Weights of a small GPT-style language model, trained from scratch on English Wikipedia: attention and MLP in parallel.
Each number is 500 + 50 x the weight over its row's rms, rounded and kept within 0 to 999. Layers, rows and columns count from 0. Numbers have three digits each. The size before them is the row's rms in percent of the matrix's.

# layer 4 MLP down (transposed), 768x192, rms 0.0616, rows 289-317, columns 48-95
094:462550496587428597539568441464530511469504550587537553621542409500457425447489439487556519485495497485464429559533546479480428511500469529597480
104:499500466506450503535492451406432481537485397410510521545469492429540516461553392472494475519469461510483594470530522503479511505553583536509443
108:522485501477564501497508512429508459502488574572450498545588543547544453500504434338471444520489453479561434538504491449406475423507527503523523
092:435503550476550481425550410486440541589441500512499575418528450442513494513471455466418515436426425573487578542478527452588439513381567591534528
092:513445505450455523482494587438505533445561424568483502515573478548516513601469502468499411517557456425550553458475471459528482442484573480541599
090:500482545506516494467572421492439550456513531503563501446448468349547546527418471398551532529566491437510475500467386474464507564465360493481467
134:546563381591431496488493553550537456597496516466541592520563422515455521471512522495511551441516580494555461476525574477527540497497447467467468
105:484412413563520423488441477431544431466446430505504453556494475445475543519585506569470522472432501395533464522456457509526463485489591451606557
102:502509512485466446480518476444504547536516484580454493499423561502510503518542527453530366477519513558481544531361460495570435499406533522634440
097:462500548509514477538507528452534538436414559508510614442493540531400444421454521387544518500602492476477464523396501462496538554493500516489512
103:502525404521505582527429445477517589591524469501455448509442499498457517428549498440507496465594463503533415590495521436495454533558635445543497
119:586460473499499431559498453459481488465444481561499485522467513521469545515550507426534489460493512526512500416473592537478415546603482451450603
106:520423400449410442502491548518545579462569598410548482531521566581538566530447534528426515479597545521583485475495500478545526433501515508495496
099:568446544521500440497381539553518507408527471526525533512404533520473557551491489678531448495571487548450493383533493571535564587490545537519498
093:581551480583454526423503523541521564424556470528598496574465510503428519512368570475542535501555474561416473462465617534443530554527528413515590
106:459534499541419512524578585523480447470597494505580392482508446448472455515386470557417560443580521498511560428413557588503510478481555446572508
098:495475514531467444470547490492509515456494531450508506481482480525537435554575624447562474462465523528480637501540502483546490439494522547419540
104:507418479445566454528458453491556503565499455506482473566489470509428435506548518417522518456430513606619409574480488487445471457450538463378480
094:470511505537482578520540534578441506511533573433367471533526386554516435525439486451538490474439514524453610484473485510463404467484540434531551
097:659423518429526499531380563470473466484633496541385549443525486584522551515423465555470508469544442500385522525450513501538501496386388596515563
093:410480582490551570489401577488440435488501475461596544469508430491500478434537495518428493510437493501428487518420476516495534480531510480524523
104:415483472444471421454540512513428539530474479476440465404513568537525517505485469471405478527554528476532475537402471541527485490518413470465526
099:542470421506473498561576514571531520545553471474529522459449497614470477526485437389428483564575509426447602540428507507481522511464465495554471
110:480568453444481541485488462530536409477529482504537503594616474483490544524490468559436539464505484508594509467515509504491532594511425482536485
102:484433498498479472557603468467511505571479458451615475536572529535509502384592518555504502505464555466504464529521545477429528442470544491553477
099:460537614534498448509570570566572417513489523534550579556466524452474462538427500495539486527467473437581468565512415511641489512558467565490477
112:525476474506517476527485505533519673466477509535526477490443532542392404435503508315543451574439473557503484549505507481449508525516531498571500
088:576434474480564521496512489495509463509393452469495538486515493453511454465479552370500555549442454410524523589470442501489520486453564525464579
100:560562562586456447547491480539434441450472435586524525465537543466508601485500533439580513525457498496515496548563500489457527435575587495581494
# layer 4 MLP up, 768x192, rms 0.071, rows 290-317, columns 48-95
104:496502534490516500456440479529495489491470547570551472407421532495460486569453455472529548480453479485473518519462597557471437621504330500423470
113:497546499485466529469513563593456527549516464448642486560530461570466619491504498459513526571556426512441449467552455417547444574565568473521506
098:465486457598545473630550494455610566454548528449454518488597535532555468540509447479490439514485521512528416432489507581501487531595429467476433
100:474493450484508544447584458484530432478432526429448498474513515492467486417575515442457474430518543528498474495529565526475506459518395439459470
095:439512527474543382615477571588472578557493482472450460549465529526559546434501601543502480530437478586440510398448552532447579486625525528559530
114:477473519585492484533469508461473485504434441490491563549509479400523433483406474459530518434543439403486504490562548503552443535580424524551509
106:483603446572469549521484464428504523551486521532429445502552425458427493497535503494499542463529463377465605509512553492445499503532501542467549
101:429484500409506519547434524545454582493530531516545396392548439456493485481435516507526586602490513504568503510565438577432509434506543622431479
095:457551456430467582508508425526513501579481498472601424448543478454547516510523444512446584591445448437517578518543465504527576512499490467495555
103:478487482537515482498563610519424511444481541499431559555454480438477366579568558440566627546586507455513479453584491455479471581523498492529520
114:435497572510460459560465471499568596513443491466492510552454472500437536533483368470493561496538414533497501472579613504592513487521490484449496
104:494581439503477554495460630450538451605518447469524411476370496495374435474515572452535471391564554459463535530477521455484491486487437476518493
098:529584573443465572544513494460472538598461525496549480437532432472486485546541461491483494437487489425484606466500557502483521462549453406434456
090:509412468466484411560564499473529532581451493484510600459586491568540499519503513481576425527561514513584625537503461563492451472512471519545560
105:458567581520496435443429445456483538496492551477508540550484432551463428450505474522482550517601460483608438493578655471501480531464577455541489
100:523479545414449498463429461426531666497403455485490466476481553511482479521464464512535526475478494465426526519454581463571570522471489546445514
109:494602496487472491479508522510429511513434575516528514430511557490469532601502447487505506448530476487513618411557525496476543571552434540535563
094:558495427501478448526568457434537548407452389446563488516437445554435487499524511450511502537507575450435570459466554427427520549459502487561493
088:390526402512514489453593495499488579550463445442629476514495542473463454395576547501522508485454569566562471486515436498433555486535479450523407
087:658448540488409505422478459457556520544559575460511454504594565446467571498486455524515461464509562508505482455562464532464456514533376589407539
105:474518525565582467529455463433531431492480536477542628477520520461387435478518496465482542463565480474468443505489521546455470473462482579524526
100:529487530477506525434437487501492567630440532463542490505473496562449435503418490493527548529517487501439538512477511516445490473566459499556491
104:479487488513503534507542570472480591534431558498431483502359524521476500471483559472530526501460466513414531611562565428558490408542543511461556
101:448464503478497491581489525497523419449476529480529501467487478498481435561524467481400502519526519531503476474454547521449468450563491536391513
099:465458454431438468399552590496495505546550475379591389396517398602516535552542528486521529566591490554455576503471477485476473493389446479512504
108:467528467464538515522503479440595530505431586389453535516455525423453548497479465492507492583455561529455419521464493564477497438501521460451540
087:471587472561484474488509535555545583546481577522489471607528521473503537565530430520396466433502513595463503474447510538482486593537427554478502
102:522470516467462508467542529568454593555478517580494462426579491446481513511523505455431478534511462549574493487451536545454589523563410509404486